Weights of a small transformer language model: 3.1M parameters, skips across layers.
Each number is 500 + 50 x the weight over its row's rms, rounded and kept within 0 to 999. Layers, rows and columns count from 0. Numbers have three digits each. The size before them is the row's rms in percent of the matrix's.

# up: layer 11 MLP up, 512x128, rms 0.127, rows 422-474, columns 0-127
# down: layer 11 MLP down (transposed), 512x128, rms 0.135, rows 422-473, columns 0-127
up422 097:499476502585530548549511508530431466410416629561536560486499521566451514472536532551611554583570525544428462499524510476498505482570485542440551467400467469442589537523475544594451471560414488435438467488439405484499468505484494439514464431525450533499541396532518470468547530558542583562550462469489476493486435523455561456482466645513512509430498449468551552432539480531555466469548
down422 092:507537486496558446528536538522453539488588487513510539433482490566437495550536372562432437563427408545467512564411475531511559522458528468482553432571527451541440526470542500518532539413524521480531472521561460428524613597580442507512489530530504491536434518529547485543487551417459463449474499430539591525467609399373468454473445419483495511535538441522530478414470465516554503429526
up423 096:565543519547490534480472497518467491499476543476472514538515530502594561397533511469510554456465514447601498531408462562544552427477555598480448578528442530536515427520613482504626489506534513532459429567455548558534481466521564499411498418556456544522539527493509559485578437555501534521594464570560396500474532514423517561444496494538509533455623491478438434466429530437500461402473
down423 097:461495542389469488503521599494473502456416479412528489490534501494487487538546454565404506516462473548534521475603498479494442442473481475552481472470465476560452523467529369556585559534383572519539448511482498425537494445488485488495584455536586475464508509526505489527479385484525529513507497459469400470473499591400438433500492457436534432478455496361418474510467447516406575432558
up424 111:483497517489521521462494547592485453530473447504466549522427517505437513512509516548447505458565470515598496540549487502314521416512479540448529478383540516433452461456541535462499486594520464579476501489558552528573570487441569507526474457477515608474557490505530485566403538517536530529452541456475510604548385505418503492433455555416564460610403498490508526502463478541595514525485
down424 093:461456525474474428516457548503508468547453483527529476521408512505470390584585483592535525496456488483525543526476493508475521469432569505469440525551457541515497517424440513622473503474530564523572526458594481453512542552527471478520555573563544525431529589496565394572396506570514554598481533532541535523502365468484490487393485524454539451534446560587556482458520522473544524474628
up425 090:559507526600534556509509477511546456544415453474425506486461438491454495511523536511446533490541576450524573493499491597487461516448486516536399411444439439509549435441579431525481467580515611458483523540444554509601486545503455462489484492607442390410508480444438483544560553522465512607511551561554431548582475548499447503444544493488410541518523531474464466452499555611491458518454
down425 092:420494467396543459481484536598522558422476593487449480513536574476562515492527422511466523538533496545531454473451594474457469522526476430581500622522471585471513506592555568445503497508465546578528433548502451562484521537493577432495501531442565580519552482541523467617407521595530488549530439538552556524494589418533554548514533442525489504493495502564500453561488485582456597471553
up426 092:527556517494535528538556556568496562569528524439521526488509576476482557518594488387542470448527393468445501529459489527535557586506498510599483437561562467523485534419538572493492461583517473591462485514489445510602477488504540349533403522473542487512505556579497523398435499433491503463442473538441480536413511431464501574431497507592475540460575537395531469496554506544476556485466
down426 098:607414560536526495526599487456512466464412534495533492561542445625582480583462488450478512527519508530496474465502498528474530381583525439458480594472452499445536523414475524504495532561553500544507488602455516548505472468478544599539493496457493541505558522479477425363517471593512514526479504429535475525542532480614528452448540513475490604525516519514607412435505521583524578474538
up427 099:481471495515521507500522560576536465430424506526457538561431489508514504471497553560437669525577480556512569500543460567467567514553598492480510508419572495458557533541539493428485573517593481489389545447517550567467458439416402509537498479470524504513515390623560444463567565551492488597461515434603557436575472464430511480503501497507459482494534453520525502463556474478513457487485
down427 097:550456543510552419528545507559439445512603595489520450512498485559489463514403587462525477504496497523519520503537662528606432447567396420454463454521513491516391490498438515513481474576496509510456513460403409500494484535485501560498534473504489474371521572494483565511550512478522575577607464447508510546536549464521517600455489459457450473458475504596460564536524486465461425530462
up428 100:494507501535466568496429546550454470443455438558474450438453499568432491358569576552437464509571505463493505491411446528517457529399553572534551461427515470538499496509567559506475515461535485563532471539540512405548481586506470538492494636468521563511445547547498478515467492568481457541565403456462529548558503438522484403545428415544553502453506453444579511576474540397485533540541
down428 090:436521477482500577565533547476490546513581547474508493598554557436473549502505546444392552427482461498536433451477489478460485546504464477513451520465421501374553473494497572487552483496519479487461523509521472561415603532455432489526426452571433526453506463479593468501526432482462528450526484513485476468477540514431494508463525508484565535499513512733531501528476501601529416512373
up429 100:498411491591538536542473537533522522470501560506518556472494509523541541545484572502497497522477451463480481487506544520463529469475599584495457602449525474418484597601425542439440497578512465555409588504486576415519580476520447473547495579415545506449600591520527589462505562547596537535512485441508550478499390497566456534509486464502542499550443522449505530458480563488538420492631
down429 100:400510504552600447475540534505484525596490478446436587432474443464511534485558513512459440515520490515503528475453560441489437553506527395457487482653523478532507499508526512562474448357472539470406389468490494520456464556506563463509502453504488548587480456509485433519508515524555469492547481499440523555463558434530545509384616565574472478516464495486478478515453397498387553563536
up430 101:537480476466549566499558519481592482557501448479558535497551554537553554499348439444482452522475537504462523488487551509528576598533455496529480479502508486482526506479486482445524460487522521454413597537460525556426529502562517423504366533448434508480515472543483472512529448554526551619522584414541457608560464458445525392444459509409461595555467478476497377567492489517497557461468
down430 108:493523531487497480431464545532474462546550507514516515483460498469478488469471478529472509327552461560448484463460564507607485543420511499401539515567433571433543319572553480481435460503536528545517494508429451437467481477429541506556558507500492516434534376508444472401402474460487592482552455470442485488417583464487547529483454481544576469514473476459581433518483528469501548516539
up431 099:497421429513576526438543475504499517526455323593503524604522544425580468367476478503497547466488577441455505444560457538452493532489508471428439522477541523497511515579408548438517486539499400482478526520553488493467572523523454513444474496396481555587557489552551535557482493509511529560509486483578413578568442586500423446537509507496455544520571524509528461473439498493562584497488
down431 095:499509564490480482524551495402468551599557446494517427463450486421515520526583417546410441410518489636461481485540469579524486528600566494502529585510404525454399446469483521504517427530512467468521556488545411559473496469569498489560529433459483534503504589494502538535459514446539421530568453492467498512512586472505468491442444520571487486606571588581478530451601524468551519491469
up432 101:519447450471529552556472592538514502545587530402435596586429478515533553457481480454470518497530469515515558494560570524489524546437487497447459517537560484499555633510500428399440493540445477474464493574507458439475623477473448475506509494403472447557419526528498567399487462543550527528562517591525465474534495421481544461428466546499439462495407586465496496584496452518586504479410
down432 105:477530533511557459432519503482568617544502484520449530422397500497522559550508528531452449467464539564446500487517480515499521447573526562521423458441436483548590507531514556584516587502516586493499572575533470494450441462484437478595538464487436532524425603501441477486493464533516462537545408493530541422526491502556521476492564496478459507485621604580409521535487393519547597597476
up433 098:523497572533524551527423518603534479443498456579537502505476502521453520424495602505445527542507565545480442428465399491541589535480514480512415556543503330432501482507567453436530517430413416551408452500559533533493525559411550459493500474525582457580561499546496598517503540525496568440445450426525488533466449536507507471471568530567519445475434483493543532529494451493529460397471
down433 108:497561508540568509470528568527571494460490463490469471525461486589510432504458445520404546454530454474482567531412471647461497396467539562568470553452453488465545569562477537394421475442466548527475422494498499503438445509503442498554459467442450514458530411605516532576493457496501531611478489455384497539469507544451461546441527416517541488521411505483535532577459425532544547479422
up434 104:506438475537487533557547425480478469490411487533532478507442510500465475468436520462474515532513531504474463395509552497497522514401636650502372546526528462342567527501502489424554473561501512522496584433498516477514489514448466513511480480504539507462429556459588598406548499538486531457482445604554454334505483524546418504510476470498487490542542525478504501479555514560525543538442
down434 102:502467470494368419576571415516520454457505547446588472463494453426470491600389467514560473447479506523521467519550435555516502557566604399497509411521566513517465484419450484521520514540466484485577471452527570459461526409510485403530505504565526535521475510348517441527417490492491457476474425392481414490465531494525447510466492453463486402526507535522545544444534506467460542539547
up435 104:536533418468501529450434544563511496569532433556492516444508482367522586522414531470489571523512439511575497511361530428417494418547604476446485506488624486506527420515520555472548469554443519563574510520471539412429406449502450578481409536559465535517458497510562505403498482501583520556498545512532473522472490542486447445576560513495486547484472506490586499463539529481528559430540
down435 098:469528546508452506447436475508460416548437466449528547476509423571575538491466487573453461499540486488539542462497486542574423569506478452528494534476451519444448452455578452388502465441448458458450508476467538455562482463550591531525614505566440466579489496500531484427464538506531405583446477474385539438537493501435502538512474534562496541482631545406494495573473384437445587521504
up436 095:502344466489450543484569591443489487476457525518495518500433576567529496424456577410404501500466551501519556487459480508543463471454594474422494415521444593503477456504522502455504545498480502463461482514527595555433576497545537394544541513545400559561583431580520559491451444541457494536576471409501519534491519458494454531490550433517414454574532533456536482532462539467503496596434
down436 103:425578458476587511548439436531540520433446563471506483600466491438376421536486522423507500560569493426476522496519545473443545548516527433425539498521478568499525446470477517578431498514462503543503489502577576458508682479384460530492483503435415474477487388466454421450454473550490543492479504459643529483507510494503497452500522588500505461533385467514507500526460520491469491525490
up437 101:540590464501503556553579424534471433523548464443429558499547516515448543470454505444487511428463429474527463489575433462410492469425526434478525457496525486438490520488496522535518513529563480479601580410456515483492468486425538477609457449596487489591522521550538507531413448526546556593510486534433475522598419551474447451527484493484525413504443467485476403393541483599472420523428
down437 120:409602572530505538478494506554476479533623526464526542464487445384388510455473509533516540487439490451555361521391521466473484601464573402484427512550445506455518568513501426554532458487429592469552480448542476461506557531524536530498560492421463505616439523471426593478473553613503499518463498445430464481445527490457495497499478466512503470465520493491508449511459432546516547423509
up438 095:588397550587539496529394470467484438527546485443592488461446498475531457455525517454457556539449497601558577483470517503496537539488601512490543558529474513462481426468487432366467500534460529509545553459469561449407459551560549448487422513527517597513579552528538525480504572495567473541553584479485527481503532498497506498485500522562505635471489587491476429406568513420448453436549
down438 098:447593646566463463480455523472594536569460529548409455431570471512537478471502476496587521531484452542451504451547510436543562463498514498504419435464480493483450582580524419555486522479509515495548489487486470506415471508468415473533498527530474415569428466571511523517435452572441435483488372454528563504563462459480431512486504576542434538514592474449502442625511441557501570489477
up439 105:516432549463458555536596512467506475407543442517511576530474500529505431420396501516433539580455485520478495454513512459505474470556496580440378476485474434557587506465511541423518536582537551490471538432508501502494466553498415513595382494518440530484493455513562513460471609541489437470475571434544484587478517437493546460460384622483424484547511485480551475525451420466479529441448
down439 111:503523461412504438522457514499505600548587578491507515473448553436538479468456488586458565411527379534582442537459506481568445477569508487482605544598560535490495479501542524467499523492465556536577546460491464496420445478519433483511592545422488468455534415457576467481468412454580406480489482463507471447521580484467578505466502470501451525516505479627472547495599548540548577452513
up440 095:634527447492510512520467512462563447399523450432540539477549503484474535560433588501557508524521461418474480531560478478519564419462470549423507498540459529418501576507523480501436524530526420522513560484491509460443415394498426585495559461507510609540450491459519475522520434536538494490432523523473470485460416487600537436422475511444551465566352556499499403452467582497432449486472
down440 111:464559547555525548508565436601615418492485491455544455544532526428476466550537492513548462608538445533511495539502559576502539554484521459547421545519526510603466467560535573423536458662452537457432374472473440580515475566493496489446549481543525512451519471483503483514482441491519464512437506470489502621427508488498523464485495458547495498479501520364477431515578427507492593500471
up441 102:522520484529534546493582470481530528470513448499584520525517589539508564327423555521466558486552536494478449536585574428536541482470499571471466526532531488437472383550548517523412458492522429512438601624556545530520562541494495503447504469517596527485488454493509549424496546514595528425534500489538502470508442422512416514455451420558530598590536476460443498533553504506452560486535
down441 097:543478423446375412397397477542485529506541519456450490468501534497486479494586614546512561520510520548520454590550514438432423477494580451511575515469480502475559505515455512476558594467470565539579566481502540519480566420537543567511495518453488449482485483453567439447503507483469410466487465426499519424521499547510516445431458454535557439580457481601416589590557495496510485549565
up442 090:545376479538451511472560446569402479479467605414483510462487384572521523562464557499521488456448574439506437528540513487529611449531497520481515500483475618496432494540561515402431570521529442484484543459530425477589568468429544451508532471466521486508437432550499488534543439488552489506544475512575539469444499449470535584538450434430434526540538431536472472552411549412486511475556
down442 090:429567571541517477548462560466600538499536501490547485533504478488623447490520473455519571477548521474510406537520497491457550479510530472518440524471480536503519502453533490516418489422527469506613580515571594476457405554497538514545531545558476521574584489569451546545452514578478589485415509546471457587491433506453508550383533566403485503515449477608499496532555602480574401526488
up443 099:509510505646506508562475432543539556509483521575481523475542515529446542546469549476453454402436539545511482550487493596482528528543508486574465470490466465452479516496513478480471515513479431534542548418540513545494435473447544554394487589591598552474532579448490497381465446558594583544543484554544416474476425457529424527427433565539499520510429432465448525576503538595477537424509
down443 098:412500545486519375497539455514632475512462545459466407490465446495590457496439436461509490448575493498575517534604512485523573488587364472541537461508542536428572442484529458543415532511578471556455554382540526531487480472467532462534529504392468582452444598508555433490482469505583552493541456490416500479529561507495447572486522483478476496467493460577495455510506444562524458531515
up444 100:490484523417461571427547525511524459533575467530408438468473520512518518567523554515468454565538537529455588535521507428462552438495521436503540416500616509477462520512502542539487534468508469502413500534515608497429588522607495578463422514599494522574546501481451479525509517564518478558537473582421469521527444517409498557528556553421516449540481368446405430556476553469430458541536
down444 094:503464434473427583463456520532382446437428551456556445533502570498501500565493482536532554560544499490563500495458498614361535546463601508360517558571491549570530494582554507466523468558424531492566505537451529447544538504505437497537496499457467502495537493577552498484514503448552477471554446507438571506500545604437477501467494594488517428448523567580493580570514488419507454555515
up445 099:553490532547634508473533556539391489398485429385534464465530503521493569548543561546493533507473510474547515384525549485506586562476544541473487480452506565498591553470503496460481553485507491603460581463575491472558525507401455516501482510458417529489509436532532477510432444419555494583494436532651499493463520434535527454399469527559408456515560467502508489516435499550549509486558
down445 095:502508451501539397521461499419580602405487435483438537500528459560484452445429542505459526509459516452504451504459543427528634527603550556448406465509590532583516550449511447486455525492479503491505479469558495477534497499472477536533628580479561531547504545574584508479430479491496438507458507480529432465497549465477429522513421596466476445576481476579455511551520610503490388461518
up446 097:546438430490569536520450567464504464403514449474488559467528462534508462471449454448416567484503485468489536536605460458520540565447526452463509545525550464512479514534555430506414561484568521420527481486498451568485490421524495482480480534470586573417448556491468460475473484524591470509461479487520427510425495573522531622447533492514488429439328575467516430572536595415425499482453
down446 103:476513485448522473484543493411613575529511412469529526534458469441445395546484475553497472478477466585568465527499560481376511540464564504558549438564512431581475432497447501481483606501460580570541500468562564477476487578431510467445422431488550513464505511536432576501471541525510401535545485464520483495579488488525444499546492485579587473547516464362481455546469451503498604565537
up447 097:517482491550537544518498508433495456458470642521545457541454436422564566476483496482518618467438503518500542467470473468403532430463569520488539444453565404496398489484465493446543546479535575495460567464515486567384518519428495432542477526463531585500460452516606552479478508532514445476478525470482517578567553505544371505511468497495506490469424521435556464530468509545416586633458
down447 105:497425521515541479461452499503481515498527519508459500501465563443472434534582534564560465470522472491474507466497603432428596449479495507476562474525394493507447524546468523625552539541538448377592455506581514482379492552494462554448594529512532472487495551466540555453524534396460539502527518504490491487535506427398430576452474526538493485611544391389507512520522512479586586508465
up448 103:516504526512453518542539419469453480455462458574482420536471579458485591476604452418514418551448531386536587574431434427477533471449461507520557517513575503488543457443490524539445541568506439525465562391499530500518451513541434496498491570509485463385462498520517479478565522483568473467480456583536474471516538574492538524433475493488420521456519559443493396522511569417569484643493
down448 100:421529479509571520513612495517615524593522530495479462578581455525519485477595460506556509501482445458551504415457526422506512495460523484578571506565530480365508599493554428496379509522527508540541581407521507557435540471590397470516467426469559488517482541532479426518455539491461535556521475573495429515471471454560462522557455466520532494582450487407581489488475501469486521586510
up449 101:522503490541626556406550542481448575445517577396519475526458529447534516499574498454393513444558536497536548498581387532462503497522425466443520436533525402492527541540477582531460466504542400450559552434432448509470492517424474434573495466512552605457556477507496538462477467550494542479492451566446530430488504505546446511386465535406446501460499446451595491529554500530447557493517
down449 109:429623470459427568479554574542505585430480460588492535459492592542476540511463499555407550537579509426515480381515541472442577449499419507446497551518554563433541517483508486451518454483559491394542392494464521473557406474527533488512526509506529461538561546487483516501492592529433487472574477406597483482498537433528521623605520492463491576500498504459473527543450486517524548532500
up450 094:563534480538603546513475515454458476487453482522544451444595581394450487494469443430437605424621484552487502486504544529475476460476492482441547487465518484558479503454544442440502598527458570495407503525459522487433421490519443451484508477499559492503505497467580543556581434479533504514528524453578423418496437457554492483561466570589435456499398490471574378557552509477434561493537
down450 099:671492519414465492521511553528524542497508468467477548421500475473486449465551490465629414515509536538474488498492408472436594488541563534440497427529491498506474518456522540565627502533505534445555564555454494573529546468427432519498547531577522465450490508527488482476448571588451529370580559505521494509456488498422501508524509435495421417537498494494458489459505522430605376495524
up451 103:537513472501552519459487582498511576461398531455467488458505539539462469449405554534422493487477506385493508427492521407605546578454552490476556492456554439522416511494556464510476609467598574376531525501349557537542448479471499568472460507488512478446604489526561507462503515502533387488593447530503533454511473502525516421477405528475404488467540455519467485520538544471539506489498
down451 093:483542413398459412474504515521500502472432567478439413480531450436534466514508410490592479551497425475428430519534523579597480472560466502507484434492387510574446414479544540424522482480489420537511520484441444468458506528428523523496528414491549501476544502511513585509533406515540501456511547486439499484469517498513469528512461547548518463460518540743475448507462451486516516425506
up452 106:516447447509468537393429599516510535517434520469512387499470505572579565400509464488471518472428443404532494493544516446474526581556576568467507442467513498545554495609438478486585569471459444517533557470493457444628468592471560462537468591495454476547604480567429488492506538455455533487520540545472507448507481527497488490488440521441392482424532593435434479480498488450530502459500
down452 096:560526525437471422462461526543495537493433535445507484552465453470506549455406495534517507485525461429511548555546540492532387498423557432491550592498472485511452464484474498576510443562541497587456553458604497503495503519497504482532574509429460404466497424440533434567528631482448454513431412501497503539577492521465573497537632527474489442435468540486519437538463621538477479375467
up453 094:575488488530554492472560530505443580546522506434545421571544516652457526554488531500476571501440401447539483442453485533492503477507545610500498466507516519496572474434462465459503557629540574500540479496475606473567490482577438445511442486476480537455520508425532452506499525452616520514510509512566517490425505565464364555407528550500601526489482462506440588449568544521529545516524
down453 084:472531541541472410429518487432557535587464531394490463416548464542481484496530494434510493462489498553446538472486514545545551521513500686506450483449465451453473477463455486443479545488484500548544542474540542523590449483462377501480525564478569488477582514532561538513403511494489463508569559579531416464411612544495501520510456445549485401438486542483521426397566489589495529507450
up454 111:555366510498478551533547476452402373439573529470468557582516559484427473577492469472447439514434528528534439417571506543480447454495459506437436580494515471418537630568475488387553531529465434516527571516496420401561591486443483525473476536498511519478492569516535435476457522550508544564515489524471509488437413565550525465464528581455494540528574495496525504533538517463441495446493
down454 116:419600550502487502518380571430551601560487451505454540593493474488569535512516574612579434540443536596485499516528440615596497521399524490571504530499449543534526512464495517521553537490394458558453389450462432562512530495497527429543504512503522472450464581528442534525508529528545518502497445544506456418515475429562570489483525420551473432590497457478472479538487486461513527539467
up455 101:510509621498525557509508589494459471551548550484567469496463622396486506394505565419524483492579432514476408510503409551553472533438513439472516472467531517492546409507493549533444546553522455418534552508578569472440529584558564530427536564484554563540542541567552456416589413458527436565477508482468532481476476502475493526529483488495492473603543545477591534438546541452448537489534
down455 104:536470438527507518569475536498458503480507572530479459513541492596448483457505571586515538471380463424525534558486536453457537461514500478607487537533472396449550540515525503434450469480587516560518535467600526448480519427511535517483463597568521552513460505518518536414473477588490490514438505587377619499427482423574439545463486449603407521544561482451550508545547555518557557486499
up456 099:509537472554494528440421532432454431450547425450450443470485482551506471539558632490509479526555552418530532558526569471497441555491540498539482432523553483436546506583506455468406531498526395448413405481489434539512451462554447451552555601543505536582492455519530531535485569485481515538525468515524411560439478546469542514483481633476482528493499384485533389491460471427476472591487
down456 098:518458460554461396554502505544505438411495459564570445533525475526498529523445550536448568528560419523494357491552624450487579527558506521536474513475498478557593521560535499501424468492440431462454541509488481578456438504573485495567535502491547448453538419364496546460463470635465476460432422502487507453489478433433534471504403440578529536526562471520453564495491491496475558502508
up457 092:558442539538504497391543460483354485604481447518555404548551497453483470453448562495483551470454458519507505432505508448499578524538542546432522459482502500552567526475511470541631555505462527475547497455466533529592503500444495533522434515551407518491435517486556498466538585546570509543565502459481474455454491614539538508503576458501461499385593536560416459491417538622492488533465
down457 083:469494428441582277618557544513567585451476548548516453547496576547564590427461510497469546491448515471554494481466455461507533465605548499464437512496517516435545554519518519423534533532468444493501475518561512491499512515493424390506610550490508509450524547541519533510567464481519602495475539506522439498516508535491373504523471457492438540472436453558508467529540489560519530485585
up458 096:562554526507494514473469496590469518433506514453440559517427594451563483540534475550545418477520477424492467456470492455498616552592527519486479435489564401576499546406557465470524550446445496414491534460514385505482544506495449544496487442443538544500538489521572558469436461452552536507431343495474516453485483452516593494516435553475409581543502406490433440496525453535504580513533
down458 100:583484610399572498424509588448443463467528451463433552549566463323457416521488482507465376486430487541472498487510470389488471487502537449548459537454479503503411480422523540487466594450561550495487504467516568443477500478484517484414531495487503484456531534471423506447525535509415418485506473487424440476526523454596532475500528533572507577508484521465526493485504485509495626444577
up459 098:554505444514450552438451494538505418611423528544452524439498578539355526446429526569529417545480456484473379448597460509402509505503449520595452469524456461504565496464506570358463392509470533583570530440462422514418513502465468479502412432576472510446522485507483493437506509495534503468518528501469516503440507475514509490484487549458565512459570530483558496529571474466578450464484
down459 096:491519488508497465511472533358498530638541492439484495444472481517456542385531455543411507528526499451517538452500360596448466494487501474492564553476457362499571544460427547478465478441553553526504436509534451539408504531512490406449420471461472494469525454433478444534503591474529495509490519541478614446512478574530456444488492429510484531467362439558452491500503532540444454508505
up460 100:527429447515508523549509523451398480552475437483514472470450552491424476517412518465502481541586505511592480521479498440557571452497551570490558415479494510456482487429542539462568590464477498606518505569496541531513502527496443484599425615536537467478632489502619477500535483484535534501531600478534514391484476432516500526456507446431513492546529561465549512473634467476592454532412
down460 102:511516533476448438518498425473496442512443450412529472478495489546544474555489459430548475503541409564525529377461568489607561523509487445432437520566375525569506504481580509518521498398508505474492496544478484423527500528499468515499471535446442386628542416552447499555501572465540499479514391527415403509485462509485550512489396523550510477455628460516547471465490443429539467511512
up461 091:513494408561589581476414468527417522515467457566493553523489476414533438510581473390412520486491510427495586437456480479475485466497530571493496511589561479501541512532529504525531528428444585496473499495539503494488481608536503477453494444581512488523500485552458459496516569559462484570540524576372474491490488484475552539468458550412485538538473530485544441456482346607377512451439
down461 103:512548574480527457559428550449496555466498575459439436446467538532412449468514517498553483560493608492531482462484456480409412499528478548536404450503534523492533383418466457579453536466517418525530435426488406440450450561469405473538446554523442378453534548483429490536508448510555522616552556490565486461479552465464540448529531396532456468495464538562468548525475462493511474441503
up462 101:528512496523590529525462516581472480388467476556615497588551498428413480533460551483573500580588614467487466513544554523549444557542567472504531531526536494462551466605466527502419506507518462514568454493494514562520480579541503538513581476462456575468566556398534528421510501548521468507423444474512499573550435533527481474485435562533485479353581436458543472515433564480436492499515
down462 110:513529433484481507503497441520550647578521495499553546478552482431496517489574515560469454488535501537545498437413500472384496510493541564405420607452483406530442515541470537529493518539529577537550565440475526492543476522512568454546444442520518437445482421494523494507449511426534499511420473447441515398569438544551419584504537397518451614503484498538511531561466618499494442520520
up463 099:557427510477547511513461566567468479520450437459557477476445523582510434448452401432508509533432580462514504448419565496464533496423573550370468562614502518488535483521449449463520434475530494507443464514580471489434512534598481502502369576481537439501488446499511477555521625530542562531522446469586477492551465552462431539435456516439570506512506487438547537471551462480487445427577
down463 108:498494514522564512499583502510624591527527456426499500501502528555634508372437411492552565456610514507484477568473413505479456495489536511521481501516475558395453499506523582381485484499400441449459597624457465479472487538462474444387501489547518505479452444405511364478498547509520482490476509513533455515513514502495492424486483532490546518524552534460573536500469486554554451450467
up464 100:550429544504461532545516520458526478504498515563450460499437521475542638553457407452470467458482456575509480502529457431495551563517536457462452437529457424522418474582504494470560482473469457540388525486496540609449460459490427472392353541542493559464485496443492545458499527581516484479437574394531542529553513534431413496457407508450469567557442512488520408518456533500545509539441
down464 105:454531542508496440489505489429487502554517429511486529536510463520441490564449442441532501417444452546482488519438497596524363467418580526475508629566474502518465497488547524529472558467618518528526480504502488577447477414474577442597457575466447444418398612467443602433525455443489519533567491463490512472468515496580535549529568505467546510561417580509533456529499502526515544461435
up465 100:585354472460528549523540494515457475457541500461494553461471491447518558559467438465524516511463466574501546496447511468420441502531485440479567495580530507494477473561522527422552566468322531472485504528446402460385591508496474536492481512456462535495577510531548510428559434501541543575565469492499440483440431428560454546429585489528566521452393507496574506575443491459514494494438
down465 107:498593632462574451436525523507607566456541500396520570503467546490431462540516525447499582368459515552519411540481463571524461495397543443553519511544443444512473505585469613486497517422497499467557473500534535494432485487437482544498508515475460411499409482568529486473521490474486631513538506459518539491388477492461402481471480527568481477555507502455463448496512458469544593533454
up466 094:550456462564472499508434570456351442528469551542419517607522536452560488475476559568419549560542563448581479563476549517489543539565566543501396547478434555433563533503502485576510466492485508505454454537497477523533408457497491447539548502590482495576578525528616463543436524507583528478539571467564407476513502531475586436470512453510479506622489506499447511441469463494494553524544
down466 099:458630572569497551618504371500496496470472503538509415455459473483480464489530595503459554409414449552500401562475446429449492517405425452591575529478487538562496576525586551430523501534493510501422513506486460476472415534513470459521534500537460509455494517533536564589501571458431461463491528457500472508415593518431471551468457551536554511477571522482522527493471596518512579463507
up467 096:542509540430555565483526542577504513558568520487508519571531542471542471411536579599483519411523441565561449512479398449469575490362496518453423390433574482561510421460497496530504547527497520553617517502526522489392531482513538504526536424572455475451536567494506522451469372491552492501485560501448603512526483486456503507525528584455428493509567443467488504507586532480488545457555
down467 096:446562507429484549457455546474486442536553442485531460504508407493521414451527450499543528512439472513470587437509585505492584560408518492533438418446432599485493485549588495437484456456486500596543537524603510438460480410583491450486533450482517422561443516526496541501381537640441513548455452524511563509502450498521519455490482476576456426497572451385490448521534501482531535494444
up468 097:592373507557473504492499496492508503618534534453600490458403491480571437506498416498429614500554547459500540552430459555508504500426529470550543444453456482472499517561556550510377531476511468501473467554539538436527534415546489493428523510440509519482512471528507515550539466498511525557546546504483409579377461537556502395458460525382556456462510513524554554514540501541433582440554
down468 099:429584562495528497444488555444538447565499488472485621445429494441423474442570487622543464466504490509539508539375499532498552529422540501469485462466464466501437483461457455551600496488466529543542620525597569662452553523547552482551440513521484471478474445591513468500484473559512533484504500513519469526433476533490589498470575482524513563563479419543557543496498518534556409492426
up469 101:568446488489538543592548547505510433478541465497501601486517453478511535526516515507510487619616456504550479504583435492548433491515499514555555403415484442502507518477519480502585476492473410438382459506435415483509496577497531506561403561464432566531597587579528528458487458542542507537624543477488506465522502482520546470496495559502566468531437478470513437514499526437573419572392
down469 108:467590548450495487488480490441511602459567488467589527478528474440463579445533540445513554449468552548466389489438485489482583516451539392495502525480539520540508512572460583581463418527482563595455509554523437567508552464548562430535558544508505446448500501595517415481400439494506443501517517576383534418466498562494572498533482501558486503500480512426589417502496443569559547490517
up470 101:488540567437499532502559483598512518506441500476464511487520468527526592486517548462464527550431464434560531505460504494538571622466603509468478398404508547532526423553475558457509523495391407532483506495557361500451499465504494523550439574507563524486512509532444509519544462576580465593481538548529423497483520398458564598434434538453409461485466498496515500450552593445437510519526
down470 090:547381424448422433451447543509431500473598495535526451477506513486502429583459563593511540469433564574568463464531508487533502451558444517480612459540536564511444509467493455462412444475495510404441491503406497545389546460464492510534498421525456460484531369470537535502511511539517516388513435475530451488573505459436555469487561499478489552553523462595534470550433531494526585535473
up471 108:481539428578525590493459414566460531609483419513530538551474526541516548534444444463442552490483502565625515535447499502529491488514480464509425424478480469465513500488512448479486469551527488438543540470509477566457529540493468459513454456526586519513542445528682534439429448436509503503536486546445439483508493540583409448361517521492494469427508490404492552492503514562414570461389
down471 104:433661512499529560549548535492495530526488544465533552490534508403548544552558529480511552458444514521554506528601463545429568520446468491557575390452527500500618435613506438462605523544458466434551516468503529465454442465483553474485469528479534530382515501496490453409514557496399514528558424445498378444546464452517523525445445556519485535432507507487449495418484529525542482493517
up472 092:554450457549547535458606558603483521542531439534577470468488531456507509467538546517487443423546531576562504503563486614608441544505495509517534490524491571486492553480421497514549419556548444595552463451462493518533508419454615514480479471413492564531580478486463557438435482479513435490515492426450489491536559500452532473506543463354488527567489525507407514418458464493525604471429
down472 094:382482491406536334473545543463542500522496496545484538516455517479486614534550513440546492479438432497590601531526575444456491451483490453523502522430482451571452563480455495567539526552603465474452390443509483509454517468504449514421488487508512477515493483454486442500462513534466535590476418536484517466474579370496531486429582521560517500583514480520572539430405563484446526500456
up473 100:523483504555477536432494579497515464477449595612459505449496457475411503501484530471472464413494580519538641414444454487424408572472547503449599381577506442499498549514526514597448479494491476419521461518446508525481525515559453513478499546499532534441502422487535512581521454492563448401444505517446453442518449552484409512421508462436446513476525503420514414490492519524605460442508
down473 093:435480505428521397426494569581586636496494518534498471469589504455454509506496486483491531501519482529458499446544457490480418553564535465396476429497428475499553513487547511471517514534522493598444500445481478481509552536570562455511421480477406529470478469472492510628545554523378474504524532545510377482622535503488478471501577481542516449487495495575465549537340547517517497431478
up474 103:555509504446418552487498578566444523552479399562508536520436554508582463497496465510481514465539554408476500545504431536417406527430594598443499562465540453587541473583546511547500584472490451499544455477578464601510551559538464583494555573476484580582531469465524582507484552531541493459616504519552454505485540563469511415426491466586452454476477564527504471545538479512558465445471